Part of a small language model's weights.
Size: 13 layers, 1 head of 32, MLP 256 tanh GELU, vocabulary 1603, 0.665M parameters.
Architecture: biases, tied embeddings.
Training: a variant of Adam for these matrices, 5381 steps.
Each number is 500 + 25 x the weight over its row's rms, rounded and kept within 0 to 999. Layers, rows and columns count from 0. Numbers have three digits each. The size before them is the row's rms in percent of the matrix's.

# layer 10 attention value, 32x64, rms 0.216, rows 0-31, columns 0-63
099:527490527475482447529505516475529485486505470523545469511525475517464500521483544510520524489508569472498518503515503468530500462500482458505512523522504540511477491559474512507475491490489493
101:520499540490546499513481513483518495504486531512486461482478501528504493538488490493455471542513487460494509544478515466486500515469490481459523527466523523460539472549460493534499489530509486
100:492497481514497521501452456547535533482463545462491481541513483474522534474498516536490511498463493466527486524540472497475473492534493472481520534477487491539489509481476512537498503516479484
094:472501513464487478481514536501507491440516472519474532514517513460509508497504501497489502480494517497470510488546528427504476538514523508528518533481505428521490506496506469517496538535506523
089:485503519515484512524538478473489520515532476553497463516491480521506474498473480520460553480532511509494521483476483490479499540556516482486537453514520480498495548483486513520458483455499504
102:532492492488529528501494461496508460491510474525499519499522465465477502496485523552504520515475457477530496484491484531509478488510516576508518450491553545508561499503499499503519503487497490
104:549505532492482519499501496578505509546557487482517536506511490495530477526517496509497501487506485484446518485476504536522491471516516477502488456509464493507467465461483466481482499519530494
099:493497454507470448514488513491520515487488512488474486501456493491508540551471515470492544504461510508490504491503514477552481528518515497477491473481525535485495467466553465514541502539528493
108:516500508512493475522553521526501467491505512521447488499488473452490495520502457494512477536519484508560518482504510467484494504492557458486522480501445525520458485514486518500506531477509464
099:516508476529505481505493496529480467471509507520499536461515515515494498489527487467470516504510528494494491489513492486496560438519509483461479449470488475522475514550557505534514486502511450
108:504509519515482506508466497441492505495518513510490521467503492475502485542524478493517525468487532512513501483465522538507483514440498438466500460489525494530483514478464538527496449497489539
089:497487536501470476496524501547505481524466541533540511530527519507488542497536496499488504488499532509481482484494500492473514455511459476528493445483475500448516500484459474498545501503476539
097:519490499497533520487498494479479501514501520490486493509499509518515456458475536443541487494464499510536511471482511516492493483524533451498502543466488506461522552538546498520522495499530550
108:472503492512435568486489502526491498461504493482535517487515501500488508532489529493488525518496470493497520489534475474516514524533567473478466500498507524507499516534492492511435501510520544
085:503511491470518458506446509515482501489488461490510501475513508513525452489483488560484529468494537483434491511513521495490513525509512508461482521488502514552527488524510456524543484489536492
104:507501491492533518484530459499480474540515521461518462525498467494473507498500485472516563492481496495497533519501497517491493520474480450493538537517531490505497444545538455491492527508523519
102:465489531530546498521475511453505509496542484509496500528508541517489498546518470495490472526479529475478517478506486502484524459549503510509513505497553429521526486494502516518481464487472498
098:497499528498447517480460511512468487495460520542518521505455482495508532500510549532495523509498481440521553501464517497486488448501484488517492494530507521458533467532491522497508506488523486
106:505503525536522504530500502503491520508548500498477515493490455480474509513501541471507533533485503458463493512476484469461480486514489532471508534486487501499474502423562492488507481506476543
102:498498493459492493495512469507525535483504509527488496540490524515538487524495489517517484464464446486524493512426519477479489470497512510513524461481492500510468539533530476530489515563488480
099:515492505474491538506507478486506536460531494482507508519487508494500583508511488442485479523469547496542485524501527522515482459486486501488536512523520482500470500517521539479452513504495460
092:537507513499489505489473489500458537496490476522482489502511454520513516491515483497460489456459497519517495518530498490456483510504501503516472526513533520451489510496514517463545412506517537
102:510491478506450477474521488476502472517512531461514480539558518528484530503504491472506503485535459510508454491478515480492516523507525535486468542521518551499528519486494498516497442481471514
103:482489478514461515509540513544483501514457517536486477449478495546511515456476498507482512482481574508527480499508469523514494508485525558497533479502523498505457515503485468513495487503479520
105:484502496510479503524547520515492520486512482507501536492513503531512518539479549485486485470513482479519433486486470490470539549496456473517523467473498491472513465504519508476494471485550462
089:499500491483547503535469482507493517490488517521484487514505507461472473497528496448524495484536508523503435482540498493530522473543514497466453467530474515500500491536522543509534506496486458
095:494491489479491488496507508532473500551556548489494488529446499492502539481470475490463481511519534520502527497473524521546531536558509486483479503527496495503528511471504502515474478466507464
112:481497468489530503503460520548508475534512504511475491465477507470493513530482564506482458463494499502518475512490499493540536505490481472566525505493502514563493503494526529496489494495486543
102:467507499503500525495472474467478509488479516537482513537506487441477497521493528455474512462507524475464491509497504540503521536525455512489482495513500521458492551459478527507488550533514493
103:474506485494439501498498485509475504500557456474494486484524508486532529516499490496517497501492507485488529502471508506477515468480462509524470525468508538548520525518499502542527564451533484
107:522503489480494483490491487517455505508503513498499533522533502463467513520506518471491474496498506478532513500488500495501500528520479537470506493473447447528542506551473443559494486483519546
090:452484500519523513541492523481564517485497514462510512476492513525489474523479517474545483559476515508477529479491439540523513493495511518483512499470496533474491516484478462521529531512504499